config.toml
n_layer = 14
d_model = 256
n_head = 4
n_kv_head = 4
head_dim = 64
d_mlp = 1536
vocab_size = 4096
activation = "tanh_gelu"
norm = "layernorm"
norm_place = "pre"
norm_eps = 1e-06
positions = "learned"
qk_norm = false
attn_scale = 0.125
bias = "all"
tie_embeddings = false
parallel_block = false
init = "normal"
init_std_qkv = 0.0402
init_std_o = 0.0402
init_std_up = 0.0402
init_std_down = 0.0164
optimizer = "ademamix"
lr = 0.000486
beta1 = 0.9
weight_decay = 0.32
lr_head = 0.00551
grad_clip = 2.0
warmup_steps = 251
schedule = "wsd"
decay_fraction = 1.0
decay_shape = "pow"
final_lr_fraction = 0.0
batch_tokens = 32768
seq_len = 128
doc_mask = false
train_tokens = 333400000
steps = 10175
dataset = "wikipedia_en"
Each number is 500 + 40 x the weight over its row's rms, rounded and kept within 0 to 999. Layers, rows and columns count from 0. Numbers have three digits each. The size before them is the row's rms in percent of the matrix's.

# down: layer 9 MLP down (transposed), 1536x256, rms 0.0455, rows 625-651, columns 0-255
# up: layer 9 MLP up, 1536x256, rms 0.0555, rows 626-652, columns 0-255
down625 104:532526445469531462595495515582505518449484470511526463460501539429482441523468467454553550444533506536498521480463550493460472534535511465511511543433539532451480511469522559498489488500527446512502498541485412537553489501472513424497469504494433479459498493458474548553620517479524494514504458513463540440424453586458568520521472435523485524542521522464533484559455503536495538488488445564546478483483546588462552506493507532478485531444490589546588549451477516470469461498425503440448521542538458461508463509478533544488388504466549488533528426475513501524452529430475554487519555554438499485461444519582518509493507566410506483506468556477464536486543526545541457461500470454468485516504453527492602495473492574446445494528438454505530487529544476527493470458475513
up626 096:540450536399548603468462491497580609499508447531479499463472426462510514506513437461536563496513431550539493500506515462448495542565482542456455538508532495520549520484514432534465518541544518463551497436537535483479515514488481457424515535517486493517464464521500474471526558513376453524499485546568481513528523585487489489517486483505523496523569470469454504487455538517532518523420457461529538534487474490465515467506544433523480422471485500502567521447570519541543492452509433487411507432531497541517533572488535499536436530477463476502494456493570489572514595530561517469507514528465497560421432503446486442459489508482512498478461535496489509463514373444437444497496502520445512545470540484458515603525483481449554559483480489482554482498533537513508486480520513
down626 100:390499477474520478440515528508522420521457468517506542578463511499530562454542502483538547528462494484548466519505536515529463499463500480562509466516423486555481521470472461532513547552453541537530498489466396452525517462489414510518472459492362459477454530496509528573508527463572489506482550522492536474487540498442513482428522442484443521508477581499574530490557561451515530415537498502472453587461478559489506461457448468478481573530442528546535477501420454527434445504539543499517494474506519484514530494580501510458517467463534535490498552473516488512526445469523558541483421521456454490545444505507500512582554495507594445525540483442526603568489471451519447532479534521479511479492529432501543475467474531494435488535493507565455522532498484535561554486509456
up627 095:525516517482400441494520496523499523375492508490565495491503545499488491532505534548482422487492518452474495557476507459475512436521528458527522487528411499498535487515475469510537493479498537523548461582488561467553560513555485496501499492471495486560537644508552543485595454528496588574590497469476537490464485541551487341553457504445547518505501480524494497502501493472500489493461472469494521473499528459545430495461500516458423441472492516495427441541434583549565463467525546539493495520436423514490497512435502545494526523541448526520513476509534515514465510530462440484482477508479573534523572486498465469430440482556512512487515521599468499529514537513487473508446518483581480523466500417557480478557509506498507495553500552472488487501508475524571532481529419
down627 094:483529412506444481571502485489486524483495458528516517518481503534497431488500458465497493509481433425544498453513512498497467567514483488617493548405523501554451524496500539454503387545500506497537481452469507436469484538522479488514454495483437505511504548588440511554483463492481534544460522524535497466484467467522521450508541532475448455505509470497504511553483506427468515434495567506496507525466437566482489487517571523408497476483535500602503567525478490456416619523545527507561545500457516511528492520447513429558500478510469420439500621544469555539450562518529474512441406496495584535513423443498520527482521517517507467566562551474464497504526541536521489464535475483472573542511474512501493541448541532537547504526513526502446533478575530457470448523541505
up628 104:550428460425474553487431533462430521483554510546485431567457518485493464559530476394599525509582525593459505503506543455490493496444517476555473478496528414463452547443503528534479463569512545537566522453547527503489564442541456499545496498533448479482536505553501458495445513491525474473530504501556448472437483493541491511574500567519538557522514501589491494485543532406516480514519482456493508505479516515501508520457500421556440459549458494466463507506464427502488508516449515493501520545457515461438404497478547518497491536472438497453505523476469556516458493507506452536454487543506484474482554484570535455500549476500538523562500484533489476398530524543445525572398501494490516479439513562493506540451504529528528474510491492471525444523565479560514551576582490
down628 100:656479463489481449491569502612490495504479474494488555490488509505500507493479475507491503605574476529600460468474493466541513533531529447443476629536487459515465491527542429507477454555444465444488525420558408512478476575458555443509559555531584540522520544487484518503541466442539530506494516499475493444521501525475560432467436452478565474508561482503544512565439481472484494526453561478442429462460494545545435490513513518524526521494486489471535521487507520539441434481473453499562508503504503479442474487556467560469417510517492517499479509521514573473517481503498532485495534537505515485528495460463532422467526483522452487483539519454481445530462530480494541493557457480479519523573518501506526476556479472527480500556582525543558519535446507415454431497502466
up629 102:526495469549555442518496526538507475484515582487522498513458507469492599470481534503466498544499456516551490522500491454513511405511536561454468493535474515470490534502488494498440483450493497457472523512502513533513514513476478496448483575414413491517498511454456490477461544467466572470467467479607526546417438546555519519560538595442500483467455556499471502491511572508501571477556432499501465489539506467454464484481476502498538571542500565509462380498549517497517558544523474527470449545396524480502467488473517544473513457547559543411496481501474480491517459477438443485430481476526481510502450558551460450451428491483527574452449524413488486514559519425557447533456517533565555441455478498555487565493467566489518479462524476512554449526470484477446527485503547
down629 099:532460513445455521500515504550528509424537501538451480531503565448502457508530444466474532447423555520477534485462497517485451501504419502519503491473487485542432382424477458479493430428612529501522578486533542505480502553522545513489534530459547427459531558510534510527505426549479479500507499474567493515464498515485499623485473482523521461528422512467506431569507496485520514503506495491512496550480577547548499561523540475468508485495514505480527605533522494524468430494483534448461429501526509516463506516530471547500532557585537463599482414438522540492459498553536550502547476484543495445531499481422573489477493546495443516453482529489539504470441530436456520493511408510470508564482557474556469492476491451552544503524501470502485507480432513502483443548481600
up630 102:474450439563490434439444482576439526472515535529475462500541469472485534474504494509560542515423476575515568553498505491390485508512520601516513470531440469457463546503530524446518544481526543511542518437573491536513536492505447536503494484602493494492483481509516470518494488510522465479485468523537524478442478522498531551511487500555514442505541484517508524490546522448510506516540453543459525448463532495612487481418588480599568471487513516466460456446533491508496518536481527575496525482509510520502417422537494486440444553548506535569593466500538563577487568510456561558461579469476500507559536514540540470447458502497504521434550520425502529465533504507529449566523467528443447481462527556481459535457526495524527581532492489507519522529468518500452497431434481
down630 101:528506504516500545513481568523511486498523506505521509558555409528438447578515488513529505470478546537532544544495481539449465595511465432439513491444445556489509520493530466495522501490548510530478484457465518394491511512514500528507432471436490420422530478526514507543469490544515548530478508526555430494531431467528515480461457452329463480473509529412439501513458453549523515408529504516496460508512486515557505486460476465530485489438454508461501501504488507484498445506543479577470456495512532594498431541535463563503457500453492478513465440526500547526471479455458468509509551425533532554554566476485466461461482564438485561466576475435503573522505481542520534472513480504559511469518520549487548538496537526506549631465534465511527529569529538450488456520482502
up631 096:432508508584501490527464517510503469501448517572531562446509494472509594461402491496596590509553506486502528544459458559410529473550553514520522487486539491489499511534486446515528591528584557497575458504544537508535488479534466511504466536501469452434477521467485456478491422532440474530492490479469485562479530498511534530432523475502555450527512462549482538485519434504445520495457450563526459511484502452446510515469495441516442475460525485497541500455446509533506399459403506533465487457469520569445467471487492442476495520441416514484487574518482560473536480493502490548576485526490495548556513467563527477510590509485512490519497482413535524514515478525527482542534485381517479568519518470514515565560439543468566534519505533479554439503555485494561449481515524
down631 095:534517602503478468473467475453481507529536546437498497551489568512501483482531422470452490513437536506485491498499512476516460522437482530482516542564554497563519506531508587516436440504496462473540547454457553521469498412504498469517485444525542474593460477563500505515604543476539539458568513499513506482568531535527414585533529582427478472459476459454494423440502475451478456525451522547518458510475467481587548527393514476507472562450495502588473509484526517513525497515491514517529531540446522439417581496500464503561559514442586437508512434555487438486515481485481511505473444512546494466511484534500549512484523487536450436557534488501467503463547435485496497457457490460482453458461583526479555483448586531550465512481478489464459516530483503465552500526494516
up632 100:491536432476487488539499532541396489510591510472522483541465560503526537538504504484513477560546464568581447529473497493469495496460560547520486469469539466571474522440553522464503549419471469553497517477590429588522447551486481565459458562552514511457480501560547493423501562481479500489465505498494518483459520491494485503518500523497525493571531486554448480457503504496494535507520446521523517600521535465486450560480488426519529503482526465439574462450499524538524538494518484471417556459550546573534503529525527503425469526521563590485454476423536533525503466437458483459463507487511502530504454445515463498432506509490517439482529541449409568547519600496536412505424488442457444471470459447474488522448460515489525505482493463461499474552514513474525486453564550
down632 094:478513508479499488508587500526455495535540529465546493555480583485521467599513444484560501508512517437483509484501519473485520521441550505511520495538512504459475495504532535533577497538490566568525504537475482474386470474548511455474529469389463517431483430600477479499462504536444473521515495535419507520511485496458478577496513508512469524511467582570444409478460467543535481468561551491444507451566481494549473479509509500473552500461477483479542537387440444448455535513437487482528507501517524466500497514481532450481415489532596491499521503565468465444467446490475535542568560425510504553423482451403488419523528511525506485504550559507551430566540518430500446556522515558492501494510500533488491442508516493462508499506468463489511556451529502540441463511450520
up633 106:581474494537485500551500558490490468523514569555539462433506567510522479498539491449553485514505438506492519447495467468490477574526568426505496539513486463488515511518451499512518631509505468520496489464527491516532479551511568508392545459477466516493438557471559468501520529558531609539631473534501494483483498517481451512460473520519471521591481491503519539446436481506496553470482473557583514584493485455436481526474540486462473502420487529478505456569558501471566473491525537513480568539513523485578516470549542533461450546560508476518482496494502568442481474484564512533537449522485530553506506492516501500506451417455490560478560502609424458500523470513485500477491529478493544442500516562460476456444459536543498535498471416544512444530511429527515477429508468
down633 112:515471505473434476574472453470464535518512534482507469485428472529463503526497507545486400453472480521546489523498513523516510500461471484544531571559462484603522570531545507459467562593537592488460522527444477475420585404499480526453576557493476529511444489473479476489463525498518477470580574472504441500495569463498529497444569594492479500505506528495549486484534520463471504493534516558529498587434525483456451503457547525466447484565535428540479533502481455466486525546494481472453427552417463539479534552426554486448517479515477400459496547551461497530487466482447487490471523459514523480445536502432459444538481547558515495506465493551473508540396500441487504475480535495552487483544512490541536552512506529504542530576525461513514508436460453543463474512521516
up634 104:461492495510561520546575496518439462478464475511442538441617561471462485469561486550577510558498505458521506394483549548431552458573471506480516467502531471524510493525572513531453607484491472511529519503463529497516533453530558452520508502513439481475479504502529486462536501453481488517445466457533516505489480575522472435464458516494448549509512526493505529532481547499514567428491437494487593534582493515448491530430568530540506525539435477476490482455476526505533439427578506510494506485468488465467476457551479475569387542507494537505529476513484464480465498463557519489537475554497518580517479543503528415440525467545461506534408583494458453466605444488495509520522518517502503569500464562474513503548498435485408483511496481513530485547559539504528502482504440
down634 103:477494506427528502537483468481487509522523424483508472403550536510540506490547530516526496505472431482433540401441578452492483506517547443517525541525493467430520424495532475527530471486478576533538548571526566518560541455456495452488474494444484496482543529532497496510515572473527441517510507511504540509496458516486509513505565457523544508511524489504486539445522482518505568545532506596427527466540499431502557456524588541511559455509499426490462492513454459460564486531474519528557493551586494516496535575495482554500522436498445487501446448547475479505503509474515448447550467522555493472547471530592504478532490466601534480481430489482434547508521494466458483596494467479457448518464527536449478510439503432427474543476441503472404415460466527509566489455539525
up635 096:482518454537484476502489519532596508483547475449483511523437494463458546497500449498431616521473498517392478555492533507516451454499439535530491482423456556515531536473512499432531479485455530534413480444470525466498548450505468495475515595505521499502462544526520571462515524486464546561546475540481515483508543516522454476526434473504541473530494473455530558436490439503433513563461480464491497475415483442523470539472528405424488376480442501448490427526481491458505537557483541551518512510501483431518490492574485523491449513468541484506510553528516513481563485496491499487473511534504577508466478537560501470517552382559539566564479539565527461535480480477520518486440554438504511457487447467477529495498474532433449492539525450535522428478473520482533545410513530
down635 095:508486480486541427533560515436505616597412520437523527473475492477446524442521545576578479474517534494518496524499476485445478529524493478431458553447495513536457555523524528489519506466482454473460510513444483452502475456487545527474481448429505464457514525424525547406494528446480535541513476457531531545547505476523499479453534516500533483522491496498465568516551576523520547533440550483519448575557480524436440579554401519491485450515482499540467495532518514511441497461516480529514465548491450550482599462499491514526489526495530492588462544529584453507433528437489458550569538436511467494528479554526538476515486553536489388523502497585498505505455503520525454478519449478502467517518444417495515456476515480560449463419518522544531529511454518503516502508428489
up636 090:512454551552502519497415522495538463545467470565487550465454456508492466464541560525499475508432515444474491509573480435465511489529483529518459494486459555542490529365479489469528498474566447504440507481539494443485459503538524505397506501571464511441432490504511553418535412486535484504549466464564567581515512512522517509504537467531461441476462530482517526471535504523519462456508525465465485495521453548562517501487489448470504434574458502504398581484532533499530527476632500524494512419496547472439468475542569523438507505468525429487495504502501570529498444488509465482444545523528524538496433508529570549534499468501469448522528546448407521518518492529586521534512452485458478527452487447462457464438549434554473508456527457546527509457518492484517483487490549
down636 088:505512436485459512560477441527565455389568532517471527542531553453507512563443454537445494569531490519526482523492440486470555517487494506513499441482464492467532470566497543487486540431439523494564495457460385591402514501503513559537515501491466405477528465479503421540464530571492570514486514503464433503447459502456493451433471506435472586507476490584451557508544443557479501538483483574508583491554519457511529479496542553500477552450500509452504503493490471518425445484496476534439517499488532605499547532487483495538461549449463494522503515526558483525460506482500525495509500508471549437498509465545463508439462515577467536520487456528557404451560452525492546500506476513512509500494474485495524543564489528472477470503552486492512513555523504444449470480597455
up637 101:528447466482476522497490499543537517513466441559518480526501569379422433489479501451543539447503519467541468463473525514480511497559523481546562551421490511530538522523533482528472507545508496493505488520510417540550407572517551496480467556459470450401499522497516495525547526451453517578533474506470466479497488525525522560459474531514518463531588435536476544496483477445487476561486510559515531508470379520614494531497550502475545520512528512469488529450526501544474467490541443557466497454478512499538419459536505493431486462561512511536492480409530426487559486520488434459558440476557520521472415419511486514462441472501494492503475548467509558580485492553458465521460439573509500447534494438570524550469541472479482493529530494489501459521495489464540518429548450
down637 105:515427531414496539461507541516449440492427473498488545517556474530505465550440501554506474505513534555522475537533586518480504462476480468521538558562537460508486490505569518536451525481590494492505495473509529463548531553432559423520546497465454529562488510525540527509517473482505506494461429627559517454501439453532484418552403532578469476449437553524456546473518471439561467507516501540545492501489484488501585444533472492584480468534522514475557520550489458485479529483426518510521463556517504530463524494450551525539539454395465456456501461502413507489470500519490558427475558502501511448462584532461527426474576470518433537493521510495556510510518482491479454536491508470459450505496450491524513492566521410484513508550485528496535443538526464541479463496447504
up638 106:507493495533471563525479511482383513442507525562550429472508550477498415553448498465529527493521419580538536533563525504529534372475579471572543480495584442546509472458483522517496515502556558474466428471525520534499552475572527453461488560481500523466492472476534523492533459571487555469505495471488571509430450460513540486484542516461506545486477551519547545486507534516484527476496507508444524495428537501478488456467512454484508480483535456547452441551484508475491538463512532524504489534485474517547513518530510436488431480557587447510520574430451535544521560518489502558493535527476491463450467547540491493451478476480463469573452445520502551449419509548508519480406508537522512411423519506513477415416503433491450504537459480504479477536466555550465527470494482
down638 111:533584468536516498480519427497463502434439507568538458535537467506512464457421508462447510445486479496533489475523542489539541462517480530444501559531494394497478488491495490453500509542503545536542422531456531532483481438484574518515499438494411479513439479579422551527556507422441502549478474480539550514538511464476464467549525458470450558491479548516523534480430497560507441518511584496567545540449504508498485499505503498437598532514540531521522523466492448452470468562473489497501486527504503552513531528563509459425497469543472438526549570446483487561469495446510492471438519508407568557483479532529471495532494423462565502494575474533505535541477515539575458522409482448449468468482514495521535490490487486558448507411446499512482488578568538538474498525487541
up639 103:491428482485434551422521564491477507425522500519505470518489544505572526513505414476553478461469516540428469493485482491456471515555546499484435434518471517519488433487506466449555485450498484476468512494557566475491435534499522509448443521514468608508509471494521522520528523504524456486533525569544481524461497526488535465523543545510440568548516494469526586504492482475400575431508498445466467490541489459452507458400445508592491519459545482500529457514518552531476547504494501532502610465473428479475441592494407463463510508451488535517557448496493529431515518518522559494462546468521520507524441557525506432446455491484422496499480429447523454509549524467573492568515496509525515418464502428484573477499472459533484475505488538467564506478513490483484507514442580
down639 105:442494618512480461526493488449530438552430531472493453561526465552552459419487516563499521514503532467490474515498487562510482533449522560489498502496477416526510470551460477541517555539525544537553497531568572480508556500490504523466526448456492440463470500515496498462512538471461478492584527536454491538473485515500462512551473489424482457473524443516496430488570514444557521504502530476546580442455429528557507547502495475360418481469414479520548529515479560533517493487432534513443516493536505481464530501419551517498500515481512545547524455493478452497458476505461467545477525519571482485508438548492473495487583545519600474524522549536523539513495511473487573382494536510529554465498513453502464537479548519545524538410508584444504494444498499498510515449525447
up640 100:512516466463553541530531534503526502520463552508434506458482511469585545558497488560471517561482381527535470433531493463475600488526445409533507503510482458569511485485511556464488565455473476550489456419463491557502438502487557529493476502442498510438487544478524498472482537580496564528522490504474483501533492491503488496514504529442529591527528453456466494472494517533519542371457465553543522485532435512434474498462512518518505528465636523547547478493468518538541534429453552513508498420549533518496500488471432456430418517415561464524528485471453543538503503464525482465484485470564564511461428486516483536486462525527531479538461507509455520548559525524499500512536510439482474548460481371516502435522435491452475560521477474485499468542522477499496456492467483
down640 095:488581473537406503527561515462505536541504504469492538425472479473465483504459490544492480582536525451527486492461471466535485510492551550548435531420462526567488461425505450576509480499440469509498508497519467441402551511491469545495512516551541545495539510532477527421497529492500479481486623532533495553528502549558493458460450512485465500450457550531535500528502516476578407531543405482513539473464509527530482521467487525518488535457487431528543455551446546477444445452516454463536515477477459512521521503524465475546499548495506511517518490466489473500497461550500495513433484569501619549477545528522508570569557486450477439553534512521578497479460440604543488537438440526496553569526444504468426482469498496493467489472507527472501555467458462511491592531468449
up641 100:501531492444453552534484509458508537449499547488491534502533473497490488533509479532506528493550490538459477419505465495473535424506554539556458462498494495489470553528551518537473495541531532489524365511475601522515447547561415472533470496553467490421476555507449512471544509524490464388569516456505504566478525584486529467496516507542538603507561451511504506554485482502541487485474496460499481520547544499505436427553494507466542526552526487419495530423518449552531537525550478529423492532503530435519470512507508558569489526536511470503451423466504505427371479494510459457473457486517475489465541530468469481500456567563499515568523506522561532465596516463474535528483485447518502435492540466517540448468487468508470489455512487463535417530441509452453452503541570
down641 098:464489482591578581527476517436505519492527541572489426488432578480461478540523567457475529526507503498463530556537515514508481533488463530500492442480467505528542509466534493556519489433516460462567494552526451473440451519510497507392428499518511462490545518541533567557479487531497487513459562519453482489493526482429469515466521491446512512457455559485454532558513533484522550530436470482456508471479458506540529475474483458521518476469432463505485518549544520452499607510545539605450595460483409477484530479520504461569539456536538500511472450431517560442451492594517514452556541521476433510464505567499500439505548520557427524543471481496530474525480439488498501521429453509598523444472497538471485491469504584485541476512438470459491509501486512493480461491580443
up642 098:484501494486492498551473534576469442502568580486556548481501511497548527484504480484495454497536477526442431548482486495529508518519544504453469533511480496534599525477521445466543480520436426476485535520550454562532428478508492462526521512572514532451490522426434549630528562578438478579445495467503442500519583516470469464511484494534419527460442497504510484511545454502493491483545501405509597477536485477424479510443567488511453514562467514464523484475492506561481510506487457543442549547438433524533459563442458584446433496439571445508502486548467488528435502503545465442556477530472489528471546469502481486471509498467524523561466494533520520564507514545493511559482556461514445448494472496461503511480532526453547489498495522408572444470546501504511473549529544
down642 097:534472512483433480500523504483563482483523471431516487537526459462561487466553474503539540458476528436448531530456430433533529604450464530469428500511494538461506505425457433485502481494533520465443502564461445541510432501451513503525485525456557492536509449505514462495496482536518519474575513467560479525507474455535479535507584497502541472496546516478495440545536423446420538471470500533504512582554514580516509481516455425536506534544554569460564490437517530495513526488510525528478509549492509517489510484479484507534464539450498511615558510539586557431487485504500517498531516524430458440516479459452546464429587499480509484472451462540450529426461542518502550569446478570454508436487550510479504582491468505524546435487550519479449397502515466487530468439558476
up643 101:559510500502500561579515465523577493495450516544503491509516500440537483426612484435520491480494472434512509494505510517471519446537456475543491490521442551526493497489486441429470541554523479466498517484519555515546533562501475459558502444561494449465533551511551581507509475466431500550469446543588520524516444490577525454503471512539531537533535460478465467420559556581583549462533449481476541503564510500498449450510515439485543479458507455495522413424546549520528483511508450465526417437521474477537480396568481520480581520478447517465575526481462506471477509484526483534552504465471512546479538516552513478475437470555520447537510546512449486514458458487532509467452557423480536542492487516519435514461499479443506510508562481499591523531517543432498437516501563
down643 100:519602513473450500448555521493445463430511523569487502464460546447531458522523496513471510515495499482453432486454530494606539537474537539497481487501495519559569520524435528540516522545475487465480539519502453463512425478470444456574469549516501447521534490500537491499495544514495508476512541518475499519412479434481538521536551428507511427539513558534512488533491510494484523491509566478527532500508595493533497556544484447489414516472492516528484530555540442474476507409429581536448522444523467491513494480521567541461540479489525486531440561571486558534535491520460545474486496532490437464569611489611552489474516435465483544527502411466526548502456466573493505537568457493500466455515479584465541470442513474448505505485493505440434500526555533476408482451534520
up644 102:420502493473553496484450487526502491483578492503464539537541503528469525490465517532523509464512425451509574500480506501470584499502491501396516481535449430492531508514503510494457540401594488533521460560604505459466553501510428535523432557509489491534530517502553492465449545507559490459444482522536528504478508516536518503466496543523520464490506514544495550549479501561459484523441477478535601498431504447472490433479507446583526442531505449537457412542483567543486521482555490535519417496498524505507416526505407465528481480464535452478545523470449468462517470512489560526498467561527561507513519573485494520450468494510456510452474540512431520432493492516472471533524468516522498547546438485467423460529383576460516576453506543491517463545498574466521447563537474
down644 098:383511490508492445497520546560423463530540457561547492555537538547447464510499494478507482490502507474547453499492548507494467472538525515507520476454551547408481542430553435545481483495459534498497437526535517490475492498528539425493468519480458485456559506477489513466563525480534568526558541478468589498486485397436543487526520496452510471455521505417489542515482497463559487541571484550467534455502531438491456488452513450491447528440550570555558502446403479483485450501521569532515494559454540490518516514480501498429491517509476582481529465487535429561547474471511507519543551519432411507533444486457564520504495468508527560489482437519491550511575493547623472506520492518472456497478543464528451517533480488424465509544513462541518444567545517592511500492469523
up645 096:479445490461480527440456515553560522487500463500501509477507468441531499518512463475463594581399528497501566473504444515396541530500544484572504447486496483513598493463426562522508455429517514497449469427538493511508471520525401550551553482516515532531544482512511501518504438520515526485476404491543477590501482536455473445551489536504507566484506533468488546477498534474517494558452469474487523528490532532482486470487439429491482509467459472458486572570536551552541522489488511518510466567474531559496523513532454427524482596463547448519464504603460380475442480497550498535572439497509503562475504466480490481512499534444552518506471549514506510492527477459484507551449450421444483531580463427547468502493544522541532511525497448524527490452539531513503457461484566
down645 094:484438530497492565536485509548478458506513498497479510469482509534491476516516491527519424494533603486479416492475556503540432452540480567486477497505466494574501542465521512477481449524536500504462494510489481515480509573518508482524499514470593513504571600530471497569480438457521549510550457524530504485444516522580504567466442464477462513508488491632477612452492554463488529475543530601435518488614464519451531424518458519429504520536559510482504501510517491484487503455511436553484520485460487450483400471507502492533587442621486449476535461474517535460537436523458453459519516515511592541588451434489524527461507499473497544520454500496556486470481519501521453549424499562453471458480479485449487528502485498516468512540509465491436545480473517470528532511474446
up646 104:488472526459505506530468484528538468428520567567458478490487498507481506552540478546472467523477467514588514482485502510508464522494511519469479424466526585496573486481584533514523533448490480555517503433481480467524507523455504508501489510465472498455528514444527509534519583494476527518507487467543572583505482481563503497499502464510409551445522529459518487453418486499480520473430427510494565496503487505522449410445589500547539549553542528418521502437531559521514485585533468487468427496496560519475481519544496471497468518422548533526590485525491489519511491417541468479451469516514508504552521509458504492413510463530480583574508539421460541470490457526575400516447538492497551506468563549457536523425465530465467493516541514523498423553463450507505624548532494
down646 105:450479490451471496531459512484553485446436495552466511516468469508502488446501482523527449495469481456413503428539477502519536498451498540504575492460480506489566547531452500458546518541474516451490510519535511455516439508502454520557561466449419425426514517545537498475426520532568546508516494473521467457539508526485476497501531453525474472484533521570478422554495509488555457494560443443489524514522522420547509525512479514477507387475553534491487463498534569460443523517457500493529541566547502449489559534531525448498569523501490467507448482502426488543560451505451401535481515495546449416544514531546506500518499516501549517552536432503436525534567507569499520509505447515574538536464490461443502465530579499545386463496548505455388533559521533583486489545529541
up647 105:494491441555519468480489456520477469534428522522517527560494572534466446470552469462568495470520503546508511379479546585510459471510490479496528509487455496500523543429483539480446503514536499454541457439465475507544477520512459568481550529509477434505461510513588499469511458508477549474493472470490528538525546542499591408530466525532525465550469487527496512481527528560524528450564488515458479467584491509543428458477507462481427488486522538487526511490478499502503452511429530514452427450497532552505544553582519507567462449495590435545567584502490473509511471441512522543571552508500517534500495543542398443486501491545442470489568493510477580548528459508522533517488524500423549488480470512522434558446456490517464526491473453589514416486444554524564449524473448
down647 109:531509601499507522543480524516486595477572530379441467441486514528458507556509552495517486463538446518509500491506476518485568454480536516522558526492524526542562494509490513471517461540477525462498402470432497516438544515527436461450477542525399537454521542428516473525572480525431513534446490552546514537500505451484490500507598485522502456523508481457537405469505517487515518456505484520496449462460460443548485485443536397470502468421496546536490527493529540515454505471500540508500480530475511493516596538523532512454473593474529493503511492577433438479478524493577502411476462501540535515515506475491475479491448498515509619502518537494485503489533510538502521502532535510448416565543523528582426463480503520513478502499500461539560519492396424516538563499468540
up648 096:458459483485504527507484530489572562561559460532534535541495451517516439485584475428455463448527492527480535459463495450459519434478507415600528464493503496556570485474462496429468532526567514453552493519482509598509558505483509504462491488456514489515556492546507490521418476503490530520510489475551502426526404557462554515496524495489545495483474513467498500521457532543492512513544489552504511489429483460532492501481544511512554487455530543455507588464475480461513475496486453579478508490467457538545430471484509480497518447500550548428517483517496523433556428477547448531591475534472487517527437486532583526494459485531481488568462473453490490485547540514494487550429496507526524455449427523464526600419480455446486560444399535545530528506527591546442493489574484
down648 095:530457491509495481533523505493547500489516501516507533510543460586489555438510532510482472524449493459557525475562481477527536513519509476497476537491485472552463501492549593497509506535438534549379511433525394478476475483527516507509400432571502467536434520531477529490475588483492476526478486501469525545516546408503524475439496503516465555499543496457535424508477452505536452522518459488437450536500497514462480491528510517436510518530524560483547516545551542530532505568489581483527521406555459386507483464468491509570502523440502493512567505481500449507512477474427550544484456466461512496602457508458406481568442506534500460515561471463493421551476423456554549486467462525472494526526530472502512442525542516508529501482620519471470500473562545408509512494457501
up649 106:552521510557522515472496412585526537498461509478550568485523581608450497494583450535510476480526498498521499506530520468511512500477506498505462439442533496474518503531427491421550547440497565470441434448528469532562548455513500456489552444520518435459504507451535452501478513529479627437530451479554494525434488481598551532439490435459560486513514433552428519472583422497450503436476495547604469459525566481530562466460521513499458499439500507505463502552483489482546511477534495498478420492542502517538436432453450562461520495523574525445535450485536547490516529532509535538476478445439507426458540526477496522450484493516544533466526487546472484492498440490526491457463513500506531452412460513476507520520464503465496506465518474521552490469465518536485482436493519
down649 112:554505495582480549561476453464479515492495473472496480481433414457528516509398503511465443524493566512533418501517545505470483539542444524556523447493492486519467456547565515479458536474528507553508562416442563509481466540490573471515504575523495536545488465419451520530487533491501490485478525444430492453509587524447547501466576471503471494478522504413546526527430501448579519526557496480459450461504472530507524549511555480449479466528543502446430515476505459555478487552490496476460521502481475544515485442463482560441537538550502494529523528496534521472464442526416503443392536580489510499551568510493487510437519557502458522504538540468601541570434487528498497477511502492518449517493503500514553437463509440464519509487530520472561476587574466532492490420531448
up650 106:487525503478451503528492519502521518459503488548587509521492581471516522590504459567513559543486480488568535530447457483471524496481559484564480434527496484476552513508407443459516516515505436518510477441473436495504513494512596527470456551490491436467451550448557501512455494487502486476541493515540523530511578596546451430470528518508499502527446519524544513492501494503554538475482519445539549508491527435484574407448509493495544478508549579473495477437523428539466459479515565519488473527598504539518452446491462502513449478516527495534478512567484468502533455443476506485488472508554590505441439403520498532534450552561468481484528523468502518580475488466493489485468466540453557465489554488499485507497395555518506457499519543593507581497578411464588494473513486
down650 101:487618507495475484445554411465520492484472498466537476469505500467474527505527515541545420557478499550398547512496545450495430461449542533433511504528525479462504534502533521596533451540513462474406529451496484509428558487468498527441499468533417458484457493490514532457488510515534461518442583502443623494519525466536489504495502532473505481448507562469460465503483524477487476507466530456595559480544492460563490540568488578495531514558458522556467533551514501473521499485515526509459521604483532578553455489529501547559475514455466398523458480536507501477494448500540450488430450508535524504495546540463525526518524547450515570517493461518554510459484491462426569465527476448499537538482482500470563499526524461505447485514508538429470479461449468509425444554444501
up651 100:488418522514469516503490516524513500531512521500519460462571518422504502501426451582582500535427454543518546455514509479563503413599446462535477495550461508526481473550537531506471505465577475499545442441512479527512494523496472533553527516498464499472473508448539518520504476547455516485501408481480497554499476524549557478498452483570446542543551536528531495506452502575491473450460477478465518509488512457545496540462509419562566501502434471518477459474483544519512530537591516548404477475511556490488487421535442521489549520480545565423485551534466478522504542488474493500564488516526410506455510485595461483514464549533591521461514550529480457509649458463542528502494442469463527539503510524580501505558505518532438458487504486564535504475461514540505433556509514
down651 109:482506483479554505487490456462458503494512564461552489526490516518582466526531508516506517502508494494510507473454532547518544521542532518469460492540468491526501454570445457465471454523503520519526528474518564491602505448473457542481437441533418482503473570472516511508503539468503535490532470493493524462481501420445459479519537432473467465443564503510525583449453532458454482496586487499549457510524522436523487521445461541539486440444469529490495480448499520470497537498495567454459500509447576502460492576484475526540541488580505468437520516529524509459527432539426498499515593527466536454488573534560557505561459515437498566589506521544549544526435451460489424502414518438578455535454522476507490529553483531475536524420425492447509544509539434599563465518449461
up652 098:444515548473510471474483531528519539413536551516526555465565490513516530494537495479556542549532418529504560477598544448483554514461471494603411508487533505527549502477472524494454442522461450455463464492497417518543511542454494501474427477524459448563465422515517492491464536446521529472577515533563549473517442537547569449434613536495524534489489479556482484463451447434548507489524479399474567513476501474425494558463487524481392558533479481505479509491537509528483513544555594492502451557537524406549487472558488487434479480540439418589514466502492432519461497496503511524501508482517489526525530443522526555541522474443477491508442434500555540461537464519521511498544505519525498462479486466532485499507428475511500478495526469528439493536503478466532452516502508